config.toml
n_kv_head = 6
norm_eps = 1e-06
init_std_qkv = 0.0286
grad_clip = 1.0
schedule = "wsd"
Each number is 128 + 24 x the weight over its row's rms, rounded and kept within 0 to 255. Layers, rows and columns count from 0. The size above them is the row's rms in percent of the matrix's.

# layer 5 MLP up, 2048x512, rms 0.041, rows 522-534, columns 128-255
size [101  98 104  98  98 101 101 101  95 100  93 101 105]
[[ 97 100 143 125 139 104 143 136 105 145 110  99 131 138 118 119 114 145 141 119 131 119 174 119 127 121 128 134 159 140 137 133  95 114  95 142 116 107 115 135 121 105 114 151 132 166 113 104  94 165 147 148 105  93 103 121 126 106 129 106 164 130 128 152 167 133 150 144 130 132 135 123  82 117  92 113 126 127 103 104 164 131 126 106 101 137 171 147 157 162 126 168 105 160 117 111 119 139 159 135 161 156  69 135 113 119 188 129 201 116 162 126 107 126 120 114 124 124 117 125 192 121 156 142  91 144 164 158]
 [104 130 122 152 130 122 127 108 112 131 110 128 152 114 120 129 125 146 144 122 187 115 139 112 150 138  91 107 108  89 138 118 103 117 165 160 121 152 119  97 139 137 116 161 117 140 112 167 132 158 113 162 120 125 152 121 116 120 144 134 123 103 155 103 128 153 138 118 154 152 109 151 149 120  94 169  86 170 161 100 162 112 142 141 140 170 177 127 126 138 142 120 108  69 123 153 120 184  93 134  88 105 129 128 114 133 105 132 117 134  90 117 130  93 147 115 134 111 140 120  82  94 159 130 139  66 142  96]
 [ 94 113 133 141 126 120 142 187 144 131 133 110 134 102 118 105 126 106 135 182 105 164 131 116  77 102 126 118 131 140 153 124 160 139 102 148 111 147 142 171 150 160 163 135 171 150 114 144 149 122 177 147  95  85 143 119 126 176 127 115 159 151  99 148 165 128  93 156 125  99 144  67 117 100 130 136 147 108 126 124 118 163 114  93 132 112 180 150 107 145 138 134 123 152 115 144 128 130 135 121 127 149 117 157 109 140 105  99 150 126 123 121 136 101 155 153 135 140 165 135 148 128 136 127 149 121 151 123]
 [ 98 105 135 139  92  83 124 116 135  83 109 115  87 151  99 105 143 129 140  83  81 125 143 141  98 162 148 110 123 121 101 121 145 166 115  94 131 159 114 126 125 141 144 154 119  93 124 108 145 114 133 124 109 147 140 126 135 112  86 114 171 176 116 152 124 134 133  94 117 147 169 119 125 144 100 138 136 131 100 180 160 146 132 100 116  97 127 109 118 123 124 112 177 172 121  99 148 119 171 129 138 126 144 141 117 160 161 150 134 130 131 139 147 108 112  84 130  85 158 140 153 148 128 143 128  83 117 135]
 [ 93 127 153 122 126 171 118 116 111 140 116 149 126 116 104 153 123  88 128 107 154 118 141 144  97 125 135 155 109 129 115 116 117 154  91 126 120 149 147 170 122 111 151 129 113 132 117 143 148 131 123  91 100 171  94 141  75 108 109 142 113  99 105 142 150 148 184 106 158 137 156 159 136  93 140 144 104 102 131  88 124 126 111 123 146 112 101 115 148 111  95 144 123 114  66 144 116 117 127 116 179 131 139 122 100 160 144 144 105 115 112 159 126 111 138 148 103 129 123 139 189 160 141 113 124 119 104 119]
 [116 120 129 152 159 125  92 165 150 125 135 109 131 135 126 149 116  95 146 139 112 107 147 151 109 142 130 158 156  98 115 117  85 137 134 145 106 143 125 121 120 175 180 111 152 140 133 123 100 198 131 137 142 145 126 126 166 119 121 126 125 149 124  65 136 103 121 108 109 141 142 146 141 119 167 140 140 125  92 140 160  94 128 133 123 127 107  80  74 126 160 122 153 119 120 112 140 137 106 127 143 141 151  98 142 138 162 124 101 155  92 142 107 127 156  83 170 136 132 115 146 114 151 103  98 151  89 144]
 [143 121  95 145 117 162 137 143 151 168 142  95 151  74 134 100 156 195 145 147 178 127 149 162  89  96 127 114 157 126 106 141 135 108 114  97  98 133 159 139 147 153 141 135 119 153 105 115 180 122  94 118 127 151 120 120 105 150 100 174 126 149  95 129 125 159 141 114 170 149 120  85 128 121 134 112 158 130 135  78 135 114 131 127 102 143 130 176 139  84 108  97 157 113 148 131 122 137 127 118  92 123 116 124 117 141 138 143 123 116  73  77  74  94 154 107 142 178 118 156 133 122 114 102 147 148 151 148]
 [ 95  97  93  95 146 140 142 120 143 160  90 167 130 169 143 156 113 101 137 115 128 133 125 162  78 117 106 142 118 123 113 104  65 167 119 151 121 163 149 136 117 164 141 130 115  98 123 141 136  94 156 108 101  90 117 131  97 152 140 134 106 105 162 124 118 162 126 175 141 119 102 139 104 122 132  78 108 162 131 109 121 182 138 130 159 112 122 171 146 122 130 137 124 128  92 144 112 137 114 123 164 122 135 135 104 124 143 167  98 111 100 119 102 135 133 108 151 121 149 116 147 172 156 115 161 133  91 114]
 [161 136 148 137 148 123 118 122 162 109 147  99 124 114 137 137 121 142 123 138 136 120 169 152 145 134 117 104 127 132 128 127 152  85 114 128 153 159 124 158 105 120 111  95  96 101 174  95 176 105 104  86 127 154 149 144 123  85 160 118 122 137 146  99 147  81 144 171 135 107 127 141 123 144 128 128  84 128 112 156 131  98 122 107 136  94 160 136 158 100 141  82 117 130 144 158 149 132 142  81 115 120 158 159 166 100 136 148 152 142 132 152 130 105 113 124 143 130 164  88 142 152  98 125  68 118 130 164]
 [156 108 104 146 117  91 131 159 164 130  97 121 132  91 102 122 120 144 126 150 140 131 134 145 121 122 136 122  97 130 102 149  90 135 130 146  96 136 144 131 147  93 133 114 118 110 121 112 106 149  89 127 146 133 128 105 151 142 107 127 138 123 139 145 146 127 100 181 139 153 152 105 101 114 144 139 113 176 134  75 108  83 139 151 141 138 110 104 173 151 127 124  97 150 123 121  83 104 147 122 126 134  97 133 128 140 126 119 190  97 102 181 127 127 112  95 122 163 146 163 130 156 134 125 101 104 105 115]
 [109 155 138 148 124 136 118 122 138 107 137 145 145 131 188 111 128 126 122 133 116 139 114 142  85 127 101 131 134 113 147 143 136  87 128 107 122 156 137  95 123  89 100 127 131 100 124  93 105 122 136 128 122 146 173 119 147 109 134 123 137 168 113 135  99 125 116 111 147 142 128 119 125  91 122 126 147 132 115 139 141 136  85 114 126 137 132 116 161  82 185 148 185 136 121  90 113 133 105 152 138  94 111 121 145 169 124 148 145 157 153 129  98 107  98 176 126 117 156 162 168 145 177  97 138 122 130 131]
 [121  99 122 154 123 113 126  86 153  82  82 185 114 151 149 110 146 138 145 113 146 124 151 125 132  88 140 105 106 115 157 164 166 127 108 168  91  74 130 109 123 122 113 138 109 153 153 128 104 168 169 107 137 134 103 121 131 108 168 122 119 136 147 151 100 112 140 168 116 143  98 137 171 122  77 122 119 116 144 162  80 123 134 169 135 135 120 138 130 125 164 117 106  83 117  93 109  72 100 180 155 122  80 127 117 147  99 140 113 135 153 142 134 131 109 161 102 118  97 175 129 122  89 115 114 127 134 109]
 [121  92 123 162  65 130  89 145 127 144  92 134 116 105 132 133 105 121 136 114 132 145 174 143  94 141 107 123 117 126 154 111 127 143 161 125 166 184 171 126 145 138 148 115  65 154 145 126  87  85 156  93 101 131 130 143 141 117 149 154 136 122 180 124 140 113 108  46  92  96 149 133 128 109 102 122  83 126 123 140 144 134 101  93 122 176 145 150 175 167 123 126 122 167 133 108 161 180 117 117  87 100 101 131 145 122 182 152 129 123 179 149 146 182 150  98 108 152  99 114 129 120 159 115 118 108 133 124]]
# layer 5 MLP down (transposed), 2048x512, rms 0.041, rows 522-533, columns 128-255
size [100 108 129 111  92 102 101  98  98  93  90  97]
[[ 76 128 108 140 153 143 117 121 120 138  91 127 149 123 142 112 103 151 145 120 143 126 114 110 102 143 135 120 118 139 139 129 114 128 167  87 116 141 117  90 118 134 117 130 149 143 136 146 103  93 114 157 148 107 153 137 120 108 136 109 111 133 172 109  75 126 122 166  88 136 152 116 120  82 141 148 111 149 135 102 148 163 110 100 173 110 128 135 119 134 117 125 147 128 128  77 132 115 138 153 118 152  95 125 143 124 162 154  73 101 158 163 130 130 113 152 134 141 120 129 116 169 100 164 174 107 125 119]
 [156 118 139 115 145 153 134 105 161 141 111 118 106 125 156 129 133 107 140 169  88 160 138 121 159 138 136 114 136 145 109 134 118 122 145  83 155 120 139 145 115 132  80 144 138 180 136 142 118 121 105 115 124 146  92 127 124 160  93 123 103 135  71 129 124 128 110 108 103 122 156 121 119 168 112 113 120 100 139 176 121 140 104 152 148 127 126 138  68 115 174 163 116 112 113 112 125 104  99 111 182 135 143 110 118 128 127 143  91  78 120  97  84 130 127 141 130 143 154 124 168 116 139 159 125 152  78 169]
 [139  89 110 115 116 109 141 154 107 112 117 134 149 115 132 131 137 123 154 133 124 145 145 139 111 154 164 128 101  98 144 134 120 127 159 127 104 158 129 185 113 113 155 126 141 132 126 107 125 156 139 159  88 144 122 152 147 117 116 135 129 180 129 124 122  99 178 115 103 110 121  87  99 159  94  78 130 141 157 131  91 139 165 132 112 148 137 104 121  86 114 129 157 151 165 112 102 173 124 173 141 158 144 127 107 143 155  91 108 129 126 113  92 134 167 103  95 123  82 110 113 123 139 166  90  96 134 129]
 [109 138 127 176 159 165 122 145 167 110 142  68 116 114 137 165 143  98 147 130 146 125 120 129 127 127 119  93 150 130 119 144 126 146 100 111 169 107  95  81 128 120 131 181 113 144 127 148 121 143 130 138  70 159 112 121 123  92 131 126 125 130 133 156 143 150 154 145 116 163 125 118 150 114 177 159 105 133  80 156 158 131 136 128 146  99 133  40 116 141 112 105 168 170 141 124 115 144 140 122 122 178 136 156 113 159 104 123  99 118 113 135 101 120 110 110 135 145 156 139 174 151 147  94  96 125 116 118]
 [164 125 122 155 124 165 136  79 107 130 162  83 134 101 149 135 167 132 159  99 115 144 116 140 119 121 136 160  81  60 152 124 163 177 119 146  81 124  94 124 132 139  92 121 125  93 119 106 172  95 134 147 173 163 157 138 109  74 131 100 102 119 109 142 135 134 111 148 107 173 125 127 144 112 111 144 122 135 126 139 132 119  92  88 119 118 117 115 109  94 105  75 106 140 128 155 128 130 102 137  97  80 159 122 119 147 117 173 132 128 128  94 123  99 141 154 149 128 123 148 149 123 127 128 163 128 158 134]
 [136 142 102 147 125 132 114 127 127 108  68 162 112 150 124  73 130 123 135 119 156 119 121 137  99 135 149 109 125 131 168  90 154 126 174 108 169 129 138 132 133  97 138 106 113 115 161 129 148 121 121 115 130 109 147 123 131 117 154 127  97 111 145 128 150 135 162 153  97  91 144 164 123 139 125 136 100 142 121 133 114 114 138  74 113 117 119  71 122  88 111 130 115 130  89  84 119 118 171 160 139 136 127 130 147 146 145 150 151 125 136 166 171 149 157 121  91 123 141 131 176 173  98 122 152 124 104 138]
 [154 156 151 156 133 150  93 147 129 121  81  98 112 133  99 113 154 131 165 131 136 167 140 119 130 152 141  80 106 121 140 136 118 114 132 125  76 136 141 188 137 123 102 104 139 147 123 139 103 112 173 148  93 145 124 142 107 156 134 146 115 132 137 111  86 121 133 184 180 120 138 145 106 113  80 105 134 166 143 169 137 130 112 119 112 104 148 106 146 150  57 154 139 150 144  98 126 114 151 123 144 106  89 146 135 140 112 146  91 126 140 146 171 145 150  99  72 154 102 157 161 156  96 124 163 149 107 109]
 [158 143 107  95 104 127 124 111 137 156 149 114 126  87 161 117 194 142 151 109 123 112 127 122 129 101 117 108 145 114 101  90 137 153 166 113 132 122 131 138 127 148 107 123 126 106 173  71 141 150 124 147 134 132 125 139 153 142 146 149 103 109 112 190 133 110 103 176 137 113 204 121 110 103 132 150 168  93 116 121 151 150 157 139  82 166 175 151 148 108  85 130 140  85 115 143 147 151 137 140 113 134 143 174  94 129 119 104 116  73 111  98 155 178 123 160 134 125 127 129 109  82 152 166 139 127 109 161]
 [142 111 181 111 152 129 124  73 125 135 129  90 153 148 136 158 129  75 114 140 117 146 116 132 137 124 122 107 105 131 178 147 154 127 144 106 141 104  86 113 121 128 116 113 125 125 129 110 194 113 118 127 101 117 135 115 137 140 137 126 144 115 134 134 135  81 149 151 146 111 125 118 121 133 177 115 123  99 111 128 122 113 152 131 110 132  89 121 113 151 143  85 119 169 138 184 137 160 153 146 132 111 147 167 121 114 115 117 162 104 118 147 150 171 164 132 136 152 150 108 124 202  84 100 155 141 107 148]
 [104 114 103 150 144 136 144 107  83 164 145 130 103 161 149 150 111 133 127 126 146 158  75 138 140 117  99 119 196 105 111  98 109 133 153 135 105 125 136 100 134 154 168 117 148 139 127  96 120 136 125 159 160 155 142 143 149  92 144  97 110 150 121 133 123 124  98 155 133 150 108 120 162 121 119 155 119 224 184 122 104 131 152  86 135  65 107 167 132 126 162 111 110 158 159  97 160 120 129 152 127 155 152 124 130 170 133 138 137 164  40  98 114 170 138 138 144 140 105 120 132 112 131 113 108 152 127 136]
 [100 141 114  86 144 122  99 128 133 146 162 126 106 134 139 149 134 118 108 134  99 142 138 121 137 115 117 128 104 148 151  98 155 137 146 109 164  77 122 144 150 146 145 125 105 108 176 126 148 161 101 121 130 140 142 160 106 153 149 147  92 100 176 140 112 122 107  89 119 111 149 113 145 127  91 165 157 147  93 130 108 148 143 170  70 140 144 129 161 107 129 146 152 137 162  99  94 167 156 157 142 114 115 134 144 133 109 145 113 152  97 129 127 137 103 106 149 122 116  77 128 152 131 122 143 114 147  87]
 [127 122 139 136  88  62 118  82 116  84 135 144 139 139 116 161 116 135 116 136 100 147 165  89 120 113 154 108 159 128 111 144 175 129 137 211 116 170  82 155 132 108 129 130 121 113 132 137 169 127 127 112 123  96 178  89 109 186  84 114 105  93 164  86 150 149 102 115 120 114 172 142 140 167 146 148  96 174 127 132 119 129 120 153 143  87 127 107 124  95  94 101 147 144 117 134 122 135 146 105 111 118 138 158 116 117 128 115 118 141 140  95 126 138 152 130 163 116 149 143 161 106 126 121  63 124 116 107]]